config.toml
intermediate_size = 320
norm_eps = 1e-06
warmup_steps = 200
decay_fraction = 0.95
Each number is 500 + 50 x the weight over its row's rms, rounded and kept within 0 to 999. Layers, rows and columns count from 0. Numbers have three digits each. The size before them is the row's rms in percent of the matrix's.

# layer 3 MLP gate, 320x128, rms 0.242, rows 239-275, columns 0-127
102:528582550491490499519459512494492445457574483435487520547534540509565404419471476394486432500459435492535441405504549448520494575450592404523432489568481569477426572536482561491530539565555438447521505395421531511550552468411511429455552426488502594590515461491460460541567422495541484444443489462427462506522499505434486447491454456563411531541455501474559487551503541532495478452397
134:596447481470499613474446572522517476465496499370496584525546464454399450522495558419523493401507538557598534502517510486582583471546519490496505447491472494529528498472474530468486523453501499507529544451515561555518543507487499496498435549526494428565518474480528385365548587550508461556470541548482507555595437500492485393520523510508439474453525515588522378631498520518546448562535
110:469492463521525481488476566559592500538512460526491530434448618466499411454490522505509466391390479529517445372533513501546557411475433459545585526467504533461491502543495573486477463472510551465594544497390468481525470457515449439545501542412451558440557550519443529572551610500502486346458463476511520536582512546440597502498466478523466439426527539492496533482473487505440504551420
139:530461477505558495573526397550538550488487581575470434471452544511497470512521488516480502536558526434505465592547488523453495515543559517566575395482402512536403519514571590519448610602501501523485450559506513537387451534511578541562490470514509607489563551481406523475482515619494542480497496463511512540436500501475476530463462588412461534495537532523360458513405456503529552463496
097:481525472519502479460504466535492590436533533467479388556481530470450435478477551454530477610581423405502545460484559387430497526508489528411544462451527503445484368547537493523483527463450482523575569417451515516591582480560472523468440519415493552526475505437562513466508564511431522457408629527457546542414482428481450460489506458439467530467505493549561490565415529530477528469555
103:423586481441453495514467474544507486452557570521540460486444575415433440506436576472543533452503411408446394447464487437428378456522383440523581535417448564444574507452493408466454448531462523579572575526461540490597534505567466505549422468490471513472424443449544450544543486515509493502460574534479438498479472460514442536512495446486551515470501514563497508524511427508539521563534
108:447518422523495400525454492499537493578455509502536488530593578545548384515468504426549501486443457545511506425444453488503494520529590499449519496537565448417490497529372438481574449489518435431513455495471549567435507441498450461453437487595520454562525495537524443508401553487521531638414470521534501447501453504489467534468521504449458529486652517620438505492572447500516498482537
084:478464530401467432465483534545545430565554562542553445445529492533464407411447500537617503508524534422525644545470582525469389391563535511541501434536469453510540419465483531472541508489572461556541453570488512541546495410515479531554438499570507453520517464493435570446527440461464440494508445438548485585582484468501493510472479495463516483618460534478542421527498567561553526505492
100:518484499479626502391515503482466542552428430542460484571453417552403475543490438543507477477479478470577543442472545423461472487471479454517548408405454494516497559515517464407443423452536512404628501409527514518626507470578520507493516463543512566476535565424502472516448507544448442419482585543512504540491594539507459476460525536525547475451433481508462443487460451461444492577438
097:540418514534599517463489440472542517520513528517466561561595421460500609534512437473468522591503531601457546551477627475527462621522491541444467449503542507444560594431516471515511379528422514513557473452436430486491515436548464543440524498496509538457507464440497475482448542471537483502575572483508614531412408514516463489544494424528491505564586565485495553525416498474549523470547
112:550548518510489452562427407514556506545479512441500564455474546409391532506505503567493496569500477483467561486556487552500496481491458518457513517406470553369443518486526537473381500570508555484605535528535534481600551536486506489528507566486598417540551505450584539495538450401499473402450400457529461512529537526436449478487480495508568576546594477505405492495514585461557521544575
098:456518470501475547482466507514560435503457517433516626590568544534477502395479544486503516420473450609510478478550541546545437448578472509371439511408480402519477548552466506459556535444478515498512502449579499416474568489555545489392483507528463447532479427508499487423490474487426518490588521480603518499512473514477461495400542565527509483561396615446405517498543431513481477508510
103:488456553495506375572524472496452542422375462504459572507418533530492460433538583493528540505476446560442460528436443536463407407498534559517544433476462473439439514420477482505439527528563541458450613418502547554524415520517495534520496480554442444519560472456450429451505474474492476400479473512447461482491544483478521510443488544477400490389455527590515516473422522626553500493476
110:470548503495535562525449529429605537566444476473531538457531454455499515545564383470454447478454453478437521540577481527402427462468511581453445597455524508377544492543446513498492496535470478556458474437561541514501485495535460592430555545522562528610584490436485449410394442468510543530506549549486508546444514551476512450437530571471600526505523507439452547602495574460494457521474
096:472440499494442540513464416514421550558472511620501482524480415488487585520448527420403479430485540500445426527501499570461486508554438490540516489568488514476452561553544479611529548522389424461488539541478589453468583436528513577478552549537415484387489517478548539500496537511472522536395404519536437528530445517532488521522500581560542465506544547485424601488494458500503529452619
097:483431556575530516432584585523503516471415413470543497407545585415508549456506454573423557561492501527542378471511503558536539505450546443542429440490527516584534578496524471407597534500526607469543538477485558530533506484529519393568431452472552563477479502413516502451514549403520521531479439538592480488449425499494482506457511500584530513455487479455510501463521478406570460476452
113:508481509483546505530494483552435547540573404472461457544529517529526577519514539500470522507518456473429487480500520498534481579515468452453494495568498464621561648539443482482409596488408431419537483573482466484527552497458504578473567448513509573443535567522412525371484482547410514497588476603553512560556480500565466478614498543460532515507571435533386522454519535496515488475518
083:557509487498478503515493465524474465397573548506491415551497481508489506442519533458433556535471510524482567483413472529456511553408523458492489455505508452428503525562478523527475476455424480414464453497554525455476442508540382643440459519516546536582564522500435550480653517417519617512525469524493471561454545479517522527492484471548583444452599545403481440521494392391529463471463
095:525456514521546512423470429553606528480521481512547509526590535425451592514504416482518541548449486507484379473516501535496557635441530448435539512555603532499445447475409493571498427574533501422445362396453546526551445550447459491500490484455506536488506481534530445487524481597541603533442512556457543530468463432491573529461454477497512445534526519531449456516468542522484601495529
111:586528530608472471472520514520520487454560526451467451497492487542527395562554474524527469556602499495471486495479404483516519544456551458475515481476501593477482508413574561475503506479584529420594495443512474495525479446551483485555455575472549487455596529485492545511540507386434458441468521538628522593447550502477539476642483544478504471454499516355434503415422493518499569542545
082:569565483502503500520502479486543593568525545421458510576589560476548550537504493530416518453510505472501533517503609537488576544447442490360541529554485579467536549489440533533507514528490556574593477401520542571556508505474525556487468400506575402401545516475500434532481523463564556509505455490445503508598600562462529465443594493472465483476596504545463509518507567411527487427473
118:507465522526507442417428629442508474521497493452559460475584565552514472425480512425512537465453441591484519474503566543495421532483487449534464460461486547467555530475441517483553560536471550469456514412573356489499543520458421493457514495574454491500532489507550471507456545521534588456558401577486353600479431509375586478551521486506447451508427538551479516517536484466468545522474
103:578603411518560514530527445428472484544439528466510513443481500554559433468447460406486492548448512516412468472454510473511518578532557471555506467478513496609496513467458486435485427535456552536580502618509439517587587436402494472518512446525463537390381524567510494535491505601572512557496508534567465531553476501526537471499505567507384571574499495595510416510528453488458488522497
087:442426513516477530534505483544499487551515574612485519567401567593483458580419471450501517444557479513438602465505461459422380570463408468500526476503566492461484427512529505485492621513489492498489533489507506480534533559471437478564534484507509515426465529509501547509507503420440451503397384558426513527422573555468437455448514477521475520505559528479505524503562477511464686521483
114:469421476448491512530477491480491478459358523531476567463533440466618470432501478522541446478543532588405594513417443495527508553458572463589495539502471431482547542450429403425532487398508467502503551560509510435568493499506527573540495489458416436530524468532535446412536486547572517384419495470419546448487486529445548480497509548565460503559507438496496477500483479379482570441485
130:406434462593395470573487510503478446531408474516496628452578495497477508419537484441514516406441541453419555472457533507438519513531523498554544500509487429476485463463496473458457455453516453528517530435413479440504478538546471485414526553534506502517493543533478502481474440542490531513428511359525491550496492605381410515518553548532523461595520446486548476396442610457509487437444
094:468510507479510478580477475484479526489427483570534611480559427532481438623524593497440512479525503531469416480502478508535474417432519492525519488504487373520458441487553473447414520416515448471480553546436572383495507535570407517509410512455467455590491567482448510413476463451442507533470546466403568421461535488513456519529576438544493459593615542454501527502560452519545523489471
108:573486516510511463471468503558529529473402537466436553431479588494438416556576545485467464539504535459461412441603481474435450437509431494425511413477498547488529447521594450444411539551487468569506424452534456557545501527484569514543503482459452465478486469531509506513533581444517516410412508564457477442547534437481508540483527544597558469464497488437535483483600500459464657445586
102:464406549495596502389440449505624463527395438505443600492412515459457451576539497473504498459532529413546508489556462510447447558543484436497474457517529498555517424466450474383507560527580505524478498540608494493549461474502559525534398429520451538465540554493548574504499498469601508490455505505546451551532460533534504435553494554519465521424438492502526502433528580490421576578454
108:496528538504539521606479467544567526584466545406450483511483493529471576484539486441435390510494522499500471477517528415573540515519551486488402506468426482439440541506452500532456412537434525487491434531484548469477501442516584550489562382462458540544423508433492518535497441551487432447529452531548454624560520611509498545455534529498394469451604444413487447444450435446445493538552
099:530501605519559409493476491584561492464492475534510495508449508479494536430514501418546395516488544447533504404481521573396494537545537459494546450594518562478568544584527394509447469533464544461480520520476504447459618492444516469464415434435530420475486456449489543386472545472501454500450442565400541544498493484489506431492528472549505533451502565607518511566492435485482623428549
097:405455526413513582448497448523410499482533398500632567513534600525539493569425534591466502385467490506460540436482536514491511512540445432556487565497487422482486487527510467532524460532497570488562483539531522517497453439517585506525516551461461511595502539411434458389478533507570462565533467544532426550427617457455515431510493551526490437445436525425457517433523429515475500526498
086:531597528488486434468500505416549456603458658480479546435523434516537477502496462410537432417467528501482486468475444571554549472445525497518502564472527500525548536501439496464524473584424411493525599529478527563494498458464522530525554556513527472459449495475480632493432503431493482422506438529611496588524421522506582516548494498551471578584448479521533555591470487591486524578512
098:602502562545447433436423551512551476497535601397462535493561494434456516482475541512438449394515560477457529444480556563599455553464457473462508537520449530504466498440531458451504406498493603443549561459484519453561559455540502546436408549544460484504497490424498409483506547498461537441465492505548405546625452564479448498499498376533446464464459510610546505500470517520464473544529
118:565552495452638552572527490526514409455528534508569425577452452420481498431591550433558515553516511509480448565409442553549512443512576529462532525514479532599503448476524496475507575581531406413521543483517541562509503476525492485477581485436457440476465495409451440467494558561524476561509483540455573576443507512547554458542556477441459468461418562476437453551463449510604477532536
131:493525504586512507449539600468507493462423512543436405558454441468479505552394403516474575360467507493522429513496449389492507513544514436526469485472507420509525548446517552474444504515564432508520542488577468492551509568435529544502596544505559522420440421597474426442508513501508503462500560488440532520564454545473533572490563513518615477483591471475482409510505606423510516523482
082:481531574508553600523510530477478467393565553553490573464508545471473557509419480511434449502365515441475457509520494459426455524503489481573495522444578594465482491486425416512559499541526476423549365505467590553560588493551414495507443419504532417598462490518518468402551524530476523491490580471542426568516553490487518464503434462505519535454543526566494457496454472599466516453443
# layer 3 MLP up, 320x128, rms 0.23, rows 239-274, columns 0-127
099:406454504453563563480478518525568546545504473541431497428475571524488457529477543493569529530526437495514461518512525519491484477532416513527495496583510479459545428546497542501515482411547516520531475520530496552474487431559463551561576480497518522508391595448557485564585468485603502488470416520511385547418466423557550491535537483590535510555422351369474485576462428504486445574458
121:477442480500430480515530477453356521522506546642453536446414519497410468496565434568511504463506416567548520497555550505513476475468492562494440461521620559491538505536515564474545563538523536554409489521453495496610469535522466477540579547420493410527486527570440486590466497483521589504490563509513472492480511469580454609565537517496513515573377544447521507493462567511524576545514
118:509483468419466577594433521629519446551424472557435559438543544469461524539464495456511477496478523521434442475462523487466470515564526483416495517401536407504571389445473462465536457600523440477465564417509447546573478522515435488532548499484416475490460431444470486542579439543464582490476437498468521433495474501550414533513550469549533507620453567553454499494527545511406455472571
133:575532599531412505521449605449510397539531569473546453459487416536512431508527494501447462428514503613523539489415577457500446548562446477453440550487555445560515519589469478461489464463468513478485513571537492490539495521462453513486541476472486511530455423542509542497491546485610434474497502448568434481494529340488481433546545473475503444573406619571533484558564518433553507518553
082:503520503459502502531525455420611462457441519363513438517482339482551538457486450453525476490523533583626516546569570468526534513617492481535492526554495493534437540444515489514435473553453450427564495502510595539554478495463603607478524505481488484537488609461557448485536481577431525433482541445507550489496506524510575596542596492468513504530545442507531527427530458492488457497572
106:484515512540588490449512499503499514459489561466506549536584571476567501590505613473491511505555506478536571448512487511503523624491453510484510423429561509547446427581526585483524523499516518466507427501541534555420509477544416502531499505482685498535564524545444580422496578449476463561557480486454517504500518458452559413433488522454424363476473472490566606558548467540525521536510
110:592514562562522485506551550510569442506451559461485440513455443489481424340535473449481536524489424496490508583426438407482531536450477559530540489552411463560534417586456457526537544542490409504525469494443461476432471512456431465503534459579554484520509506636494500486481453531463503404486491418465542514539474552461479555468539441596597589458530545436483443562443491442525496512500
073:535522482597489583522469476524469537510498488490488545552512462422528570510568405424407551569500446495468335554622481533492657528442582527498545589504479502462438501502513466488490518509416502385483440435433533506483533481462566542468502578474501465549506514543527392486493499572517544490491519504395494417500440484445504497539465503558615470510530473467504480523468471536551471506429
103:405506439635478547497508495454498401491493494476418456418498553502507385516534493444487493445503468434513479585461541638599461590494547561484541456549483518492477486492475554556537613494558531505539492495459466499451583477514563460472475481501604519524447549505603552565494515422516473488452389489522372491516514474496466467394485451389468506495493453535536542536507508473505514549555
096:437465452477502627541479470457510499539480447547509476472476535495537499441482550521487441472430564524487483477517505411432553511496473437468444576487469472533443482553443409465490482548476476499341608593497429492466467437486565420501540502454413536464428524484495507487477480489449629500505518501432558477506504511522530555440482481673459443481519498516498491497568460391594405555522
105:610507545507532474459451460508499522572478488458496585491552580453435486419624446471438507579480500498487568453622490548504453508472567455477487461456540495521549470506460534525455588477484470568471520444505544422505478564578515476522517475529535517536580411492586471364487378510505548530437509497496522459528450579499482522465468537553368462526585565411502496466437504494476552404510
112:521536531540576492526412538510449484357422429455526412491495484477498460559530594504483470552544526381470505479426518501481581510381606481558517501498475576473495450444446528494497553456558417518442526531455433570500469548458503558584573555578528524555462533415459517584532482506497455482553558490404519519494489518527555496498427382506540513482537530581535493524490582502485428482431
109:457449468482514460469523481534513582552500507470512623391489490504463591310489538548532549526464576464469488423497523554517483476476477552545468558530460535521496514518509517471557514477499549582477544516592431534525511445492606548409494500476483477540528476435535456512542561502493524487492601588527458556588483518547608463501511429443512533450539476453576517486603497439554372453454
117:497496465521516472495508498547425439395485480556608481517529532589474483489579504513478473476487428604510466560499468495468491470521563518590511504415439464441466413472573532527511595559539522470525469500508517585485476504416446502507463462511432395577535539427564569542574535597482462459527430500386467448487484449501625434569484583424494458462478479510425494495495577450472430564479
104:525505502524548521561546370534528592572490515594527434471424436418489546589411430514532470439480562447451477453478491528486499570592523456514500400538590467528486536501577455538448528563455430465574482458493656487440454487507594581482553478434449615475463531499473501505491515501514511497459496552468525447474484510512432551467522557408496461465490549507529524471458475515548590484582
105:558552447446501513547521487455613532607542556467480472507525453649475549469501522485501471514548538502442507474497493483509453501443436515548592517489447498450513419457515490579475519494484479424526506570499542461494495530526501537422559494495382453454517457597507432538485444518476530458588472464511505566641610499479440524488558482432528440549514518629449487608508545530391482525566
110:510456537476518575555460426521494488461543483522462499510577482463506569531576382530452647520463517487480513489614504549537462491453547536502529546533525424547478537443502445524565552541497561513399516513545456474413493453496458594471507549450403488573484553447527513448552496543504539594536442520554536404519391450490421516450429523472564523446446563462399529515434497431564471474556
085:544526442477476510476505517526501465509549466483465512506469511502537465502374512466381564574504530474535519510444483453442554494521511454510432419481489601512484460600554610573427517478403546424497443486492559432492555577571476550444417536433550530521524440520545435467600545456478551503460527518538458565509523464460539497519557431423513482502540588473466486568460391441577418401460
097:515518519489520594434466501554525487416459479544439499503606466402468485481544485462562591530383471515375473529560519483523477573480527485438538512552536537458382415512362500575505477507545527469446474426454443515482546473478482555565429462487521536520562480564532429454496467589545491531490535513557457609532463399476511467498474473529424448537509494545486384567487498459505575485547
102:473435520424479514452520534528502561459460510583424503445498559412487498555508595542401396501501502501474508428481568521461527461563458486545454536515555323532395472594379409505481543534529526494477506514546513418472483447395538484486587505519477550520534459423449540495506459585581492446504490511433483574443482474510518507511466466429521452545583412575496521476482539547462468512496
085:490439575451546440458503509497471549563493563500447524503540470485440507475507509480450516556583534421432536566490570490553523550535537498417575467457489425433479570494425476534552528549493519400420495627573495445464593431540556544346476520423422537484501528501633451503511485500536508454426496468497478545570464418503530480587558525568462523462476466466482437538477424457525443505474
114:444460492473549439437455559494429474476554541469472482441471490567504519458490487364460463494500451590539431530495533440469504486469521466450455430444457478485565493543320543506558474523493484521501436530469460447527468497502490403440460450529453557424541418473577478544466593491577494487490516483515462540476428524460528449581371585448464464495528535457633399542512506454470465517456
103:554398567510563505462523555547428472513447459458534563530478577492448506547586462512365458613525469509463458498490543501551471553506540565399507545464451435582500450378516394544517500525587536549433538542445383471522530337458497495536496446525490509502465557473452547553487466530592484583583520448557426512531519497489518511446520490469534484466457514488517469516524567473527486498458
094:558419573486455624588532501496499467498570581526545512504439503518423474490432514483488504499467475440531564457484457413575510488523494551551441562426495565488541468496568499561466435534441631506527491481568437432424519532490497560519540467515573472393492562494535478440624441560578457578488548610523447567469528457463514452533515525512567533483441483607581506552508500536491500533533
128:480586417521462557458487529571466462406516423551437408499420455523460486500513524528509526514623518433495461382446445433511517439479429471505527496419512486499471556531555498535528450510532508448509444545521504442405503493471441519511511555567468498420542473527487537529474557454493506452454534505470494598388569503547528477571532518508603381508555555423409450512421438467518611475537
148:570474418577475441580516529467330471526500463489547561518488553414480486365504482512499492487469464421513524594420529550524494475486550541585569465517524441505469464432490520517454468448588423547520458515432456511542452425519513442563573518530430427541534536531533433440492380546511513516520530504525394483528521514493449462423499590470540562510517510478564458456505498463617485510457
099:518548541522554576580502452436585472505409499567515484533552381509522514538473569498431452553568568490446477488456550497525522559483503477546495546503528471485481452462514557506460534469545523437553519513544476458383498459483458517422485517470507473685487579431507570508542405492466497556483559439491547512512538556488516554505513482500527480525538502394430483466656613480579452439542
110:535514496578447448505481486519370479512450488530447495538419522567464443437514514523499461444537468507547574448454555526551531522441460522575517555495491537461515524462496529471493465533499523567512527462453444591629515465386523576516540456546491502415621437441497487498523402551381379474550457533466436507513513484553508411571493561505520523529489412426611417487481495483567522529479
106:519473475468538431419507500502622491536375531514502536426553455496510509517451577539469381408542550464485505354581474450561462470510478454526524511529565469445442448419496560490468516465553442415482404503589473482488516447520486396475463437535470559514518538549512505476545489492532562470508554518547512601474487464383520484572503482487471405450489627478432472485553484498445501508531
118:498522515359455441473550480583494454445547534432552410458469413558525493481451498563563407413484449509578528444396495406465462477508481503511578529514494520464495473452460488465459448570524453553538529400475520511403403433494480501498487471496480556469404498543494574478550474511460460497450500571491486478490626516589518450455538500445535426552533427566574465500466453507404506572498
098:639424448531492509416575510475414587604494604527454550451548476516422443547435555502514538457501511475434615425584491529523597549518477544501425537490447496458544533424461500509515504543508463546450525512483561461510535477513574519478520575508504590506525448525490530470529456584567495596509454596470457442540464370552430513494557587469504503561548528561515499492472496522455514494530
093:564460529511464608505486455447493466510556530491480552511549488501438512475616502520466510592491402531479426493447529590513476590557434550399486563524451539480507532521513522451562439622424587422452511485489518485500460493468526536492451557444540549519512474505565496485385566629394491427503414546505536437578532499520459542511499487444525530528527591470552496599560556518503520452466
086:540487518549491516456476493442506444575499611496528561397488483471450436512558464411625459464608543502503463441499474558527519506452475507468535565424546414483562427426462531519517483502473452472585450495438523534481409503454545554551533608532477512439438488482471523509403456497523510448522414487544497556509432507620506450619492555544468532583458484506567548570434471569500559518530
101:471477440444520489487461505474530499529474423595425554519499536495552486514455440535480499455558539493518534508420513471428478453381473437471488544570562536448473599594491555463582563501494441470427501533489441517518382517427484511591518434453528529446485524517482515557518545465481600453579535583463579427478539465534472554531451556513412525528428405522441439401553468455539592462547
115:517529511536528566429388476514563472503504413508392428554482519367446521406481495451529493485471482437405459499497436497476496555538556541466487566575490532559565535519646421573559591438586395503593588559502539495502508511519484511553518416479481444484501504573470569496526504471510488514518505534467459550493464591494554431439521462483412427473490447451492526479439505450536522492476
114:507400475542550407395406485529493458562548485411520560498525525431505501537610446495522486590502495473486536472524606600567506459410493492445544512490551471476576423520480504596577612441512554461466528562553566439515584437472506424480459519485500540560473416421513522511454510507436516519422530510516540557455408535465508500523429551590463567518514508479539592510512480448484484519516
# layer 3 MLP down (transposed), 320x128, rms 0.211, rows 239-274, columns 0-127
100:442537438526500534523462482543571430548528532542478497542481510540417494456587542508488504536443555483451499558456481570533522569458450488423466581595546393500441416617521526477483531450409637419513431472506454552390450568406485490498509417505480502480565475540559457439464451467473454493459563468500611441442533476476486512455488452512430547517487525417445438471484538488472498418475
106:487550410503492554535513392526496555526513434470496465466528544581544522518491535499527422461532516435392474504415514536579504481432515601527513515497597471536505511535448516572484543562503527520559408579514431525428434476477466592509547470475451514455539547455513496526533462452516505464623485506620546445499540548543531495522618449513530395534482505524447580368447451491436518415500
110:503457471476534516535547538503570449547470505557500498466476583496426449477578480521482536550511582509586440356459482471536518508535469426466442593390465481491512475490534465497429543519483462565488532422537465530521552526504500560507560536453507502475439493570482534461554515530434408475487497528502393471540507486466501610555587447560432538619489537500438572427592470489502666481509
114:534518490499517570534408536428559477447477474486519502510462506483495498495425523496422462444474495536486559453548439456560507535525554432526460484509496506487581468514413482322469466424673456470552517640497554504497475540500413473573480513535476544584578424501487465484538507529563432471493445448443472448540485342494500452549451457562515495593479479490499447541492496442528484469502
091:625490607436495479489493544511527528559482500570565595432531558488436470480547437519445469443572515539540516499508505464522535471523543537542485532466439589469516488453540564500481548576393498513472539529466469538497534538479494481536509535460428508467551592493474397536394516477563322531492549570532460561557462546573497405594434512523474431447578454560517484541507460493424467507489
103:513485548454496543542538457534532545525584513430548513507551470463546512636457455488491577542450479532503585555530602530491534507430529488525488479409549665520577508484487463534469454512527502477476440547399540487518547499452546500578476558468498493548581571529473520616439545556635527491492544549461509552524445431521457478452532568629491476502536462480474458493459473501606565457470
110:530420411620565464545603575447560560543562508501442531501456435435523540542435468478499399503497492552430422506550498545568523514454513475486531426595464545519496533558541531473405502537487433563481574442445500435554333426517537454495512578500430453475496519521438535564532508559462557517504471531576472536533498521506458548517473538462486450452544517560481438527588563464453514442483
078:454489518458520569460547571392484476450469422488485513520553526520535417471453505434488499491499533442607482600486456509523412502368452435507499462493492507433469488391464468494501495467586492469534526473460491447547408365530493503576435545469413566490476492530608547505539512504499571454536440436524469506551571466546449494469395541555456456472504536497556427596569472531528512515405
096:490576471562547515576523492545523452486551588528497447409528601525619474439520477461466558483560476440418514459529488557516476583572560455514461469614614506461461453381495452533557520498514486582569554530477500465437486551474510471508448531524511592543491478513490532451485502437469501459456440486451495515538449470483460525482451416477482519554497471583551368541446589560562518413438
104:548615500459557501497570500468546541479574513510472486460547479562407462477516424501520454570568512476516448461495511488556430518415560493536458491411550473500458387504512512522625559431454480589576536397460369594434418413533534384424480428491529581538485502515487500545546572540503469527493568511486559535515479445514472481550573491438490486500424484480515475482497479531462492455430
109:456591551471586546469518504547556573547493466507461523513502436406520407497467464441407428541414541437555509416456462506486539409514575504562444503579567569519523523457531545512569487515366555500399451516483504465591411513478489529529519437500513466506503551458513510469524502479517526495532511517558600624514532449440530504502474429545514412503472498445528477429475439568534479583402
102:544382473503576485478519534406517481489456521427496575419551494521627508425513525548580490559576465539562497547548477487512442461512461459515499511450537469500499482534470470543464535518568565475503490507560453542585412484495429431460464482543445442460573490575645486541622446513479572521514532444586521462429452451456572506505476572515554494414460599483493433522486508551440555459532
099:430442496560455473465517522485458589464490488500525571404496551505543514510465463548546520581497419457533427479491597364492469522623554480494457432496466431453476480523518514493516561504474488573458545526500532577540556481522499434519530590421508504370586456524544393602516511474535545535541475540487520584520433461497610507524537579430451523467514490468477519551497504404527460584568
109:511589539497484496472526495572454449470532438499402453520553470504497456535461622509581466346561503527517556623526528443516446414571489477512506478502519497504420576407482486490521445527562574501461562482501459528480493500513520543545532446508426577452472431494414553453557533476402499500613444560510542585568422564482486498580532481485484504463460519440546452496451524478493401573522
107:509587495432542484440486428476577522600471504448518495608553393516540542443522605424558455651467541539498530577462511554528446471499484505567465473452418519479457587495452547492579467497451505597470459488517475446500596474432457502487451539561475487433534530526525493493485540477478596516558507490480440572459520474480542396566543514562466464504622502471475412488519484539439500437497
104:522568498484520493568520440491473504504528472483487517497549555469509451544549535498519529502554552513537394541439595471547487564489467514511468373527507528584520555566523437463556520564611555528458439518460566565425557483558450467497481470490569467537577482485440469365470481511546444576464524494489487481454531594507532414568504435532522626338478513549495539480516444442484461516603
102:554542584514493519496553421477476461563490599496541473540460477561435508559455498459527484433529529542438508482469463510463534443518559557471595528593503559444426505545547497470587535605463442600600432484440620514444519454580553507610391471481552557532488524506506532484455542460523533484512506496554509506541533562547428527427583480481577517573590398497541454434507495528488518467479
088:496496546555586438427442417573394515466510482482461516402448432502464468563473560492483499530506484489486512434477582500518545545471507559530559604546427415543489532488491655632503472485541514582478420503558539447583528537461453458539486573500537517504484521504481433481553551500482421619501544488513466486491429533537474558471524459470426514551502468507535488466613413467470430430517
094:414618394521511528504556469574546474509510529601526482445492553498448479510511528512532519462493610472537431523486549555499469316561467520531508522445513492438412485453557446565452530506535474531503441550518466537448578499542552504495491524499506517512430507521501574502451413360505555436588536417506451499577552514537490582571509455590479527447488564520478548567552454518559503490541
100:518450555550491580454633463554514499515516522433456535498509572518584420516496469466566573570573445630591523469484459493448517466525483455409444428434537381524423532556525520426430548484539517503615521466482386505523561453493533515509513572562472507473550543499523625474565543412545472426487523540491541528536461464466491489484460585527503511489547458480512487490476469496522577468574
080:540421431514548497542507504497512455521503460552490551449553435511467479483551483482419647572411600554484467612482574557600530561462467405514469485478492492481521439487505536472516557490482538466532448542516467432628615427441612521398517537462520582549421416478572438507431540453478473498516484488494474526582557419435475513510455456473511503507481520489511438466475549531453523490513
116:412435453550437555541487486553533440495456541463536526487481575490386501491541402476431502474541489537475521465608520523507520520540521602497529541469570512577502456496563466523456569535566472549610480575591568533527473487523430453542496492491585450517414577460487443491523532516450469560396523514493576418471546521493437595508574483540459560552476558541404560459521451437506583436503
102:481513495434432481468458510507476470491508528549408433432502482484443554547533513500505552481380500498483444574515481487439507538538556566445507506491489552483560494499610531542587515483421510521584538530443540509395563521544629519549482515475534452536524509347468440586530491445461368454472466449506601499416526498511502594511564546543540453568480458504582558472540532557505558532438
094:506446501426508570515534615462550470492536469514525418464516408495592555497482428542584504480494477458529587479422541485542537497501456517428448518537516541507451587487441596531578601492424558540502509515546484586534426500536491549480543527496509562419560469518518510501511468496548521543502412629472576534441481507568490437491409537457471560472531537449581472521588480517475439577626
112:524446411486504524450503583507457488444468413507571491519439542502521513466469435534505483494474498592523547542437490487544428438417500612523574589500550473435568564499583432495451525483539473502499484462473523511453477530550491438545469441485447577452609467403554465519497416488536464483574418534422588414474555496523591505498588445507432491516561562501472497537413449516490634529520
117:566530475572501533525544528539527523480504520479492430482431425424571495531585566538542574500518377508563523580450485470521571502544557558539515416588547494569529517517445550506445521487468548449434474501477579520573536472475585534509438492565468454525593442599511505442448456509550422480481608507640417472498494557498498510478479461479490483383416448508535475503525474543536434592484
101:562538518531436528452416560554436545421550524417493450436501462463503475578355487422496490440520451440484585579466561522471563474459493545553435536442502484471542558419509460544484557413514513502516485508404420469511526474434488470620502460494468417441535455487493591456521480490624530479412432478509549487519488461610566506486424469491434480508516534529498528516509478536504547601557
104:486484465664449577511508551468543560458463566555555451539529580466490485565540427494438538527451523512582488402526381424478408479612528488423520409512511401473458450508524385501458500463458409521510405479552492455472502494518478572539501559480515468482478475511564560473518516469449531549570538447484584498464476467470401485488441509556520530503462563517463528540513515499537479382501
103:503499459483392466506519492501445553438486576512605449513551451472525529420388514567511452487494491578487444537495512574522498454623456471516474462491511484535430547525430512584504450437494492438434587475493494409480494499479559478405587559478501404444430470467478498485454442589501523476627465455418552514545523599534438479450418566462488596479525488501544462466552480553544508571511
110:551538521508509541488500584540487378450512424517506443497537505587538479462493434459564485431523534422587436572510558535455532448514489496572517405504502521517492458600404554523501445556565538458333517499482464494473550504473492468487559509438453590526551523553517509522491563519432488578489493505517537511467555516547572505515449535475551490386477578647490478586541446576446482507541
101:556488509437391516430429427449495393508458523472534495553479540470589477469530486540566450461388460520515405555464469478493571528429497406535507450490451523551488521571508565532538484520554583498475479516477537429551507479468486516548509554443548456476457467472449493467471533562509633558465487477445533449503530443473501439454582475507522467476511580484568302570484538432503468556559
097:480465548506450459474466532440503434464515546532387499530498506546508539511539582358523500535452480564437462526474517445483492561495459537497564553471558499429514458433483553448478489575510603514458488434412529370403503510455417582593426516479478567550474460453483549529559457605489486509478477408459528461499463581455530465534545537481467465544527444541554436453464487387393483488494
093:554389613589480482498544523557476460473509494511532489538394444498530488499500533472582552558560557509516470587534577474515496443624541431462513467491495512543489388583456507556422501523548472573423452480471466446554549466475453481435503471491480515519520453464487476472506496496456573644510624458397536518452598468523461566533546513509467530390463506487466577420479507456522466502509
098:466652447514548458520481443514521459503430565568492501497498505541519533573506552442544546449472512457491472485425516526439458447558489424484540543498516546459609498485402503479565539505481467467450542583481505506543458465524475573541616513483521531432558503550452609533391389496513408446614492461545476464509447521510518526498550572567568528415547491435407571451585490517494527492473
110:452391483440561462552564496511457602469480481559543407522537532517479496441496525527538548499525439457473488449549430421566556412495513498508581460545472490427476497606448495527505510544425409445473527433489534611473477517551573570462650516509409507505513608506569505494517511423446445481472516517490538470578443502591376507484542493518507531426549467550591514530472514509490477471483
128:500566629520464437498473486468505499530512490533455450464474565478534501586544531570504487566589511478455522513580578538493542533527519574548516507507455555564552471482521578479504467537437458477637499556460476451474431474468465432460495509551550504560608445528618514490453422430519489474546478495496478490526588492521435575548466555440504456551444541588632390479522464478450428582471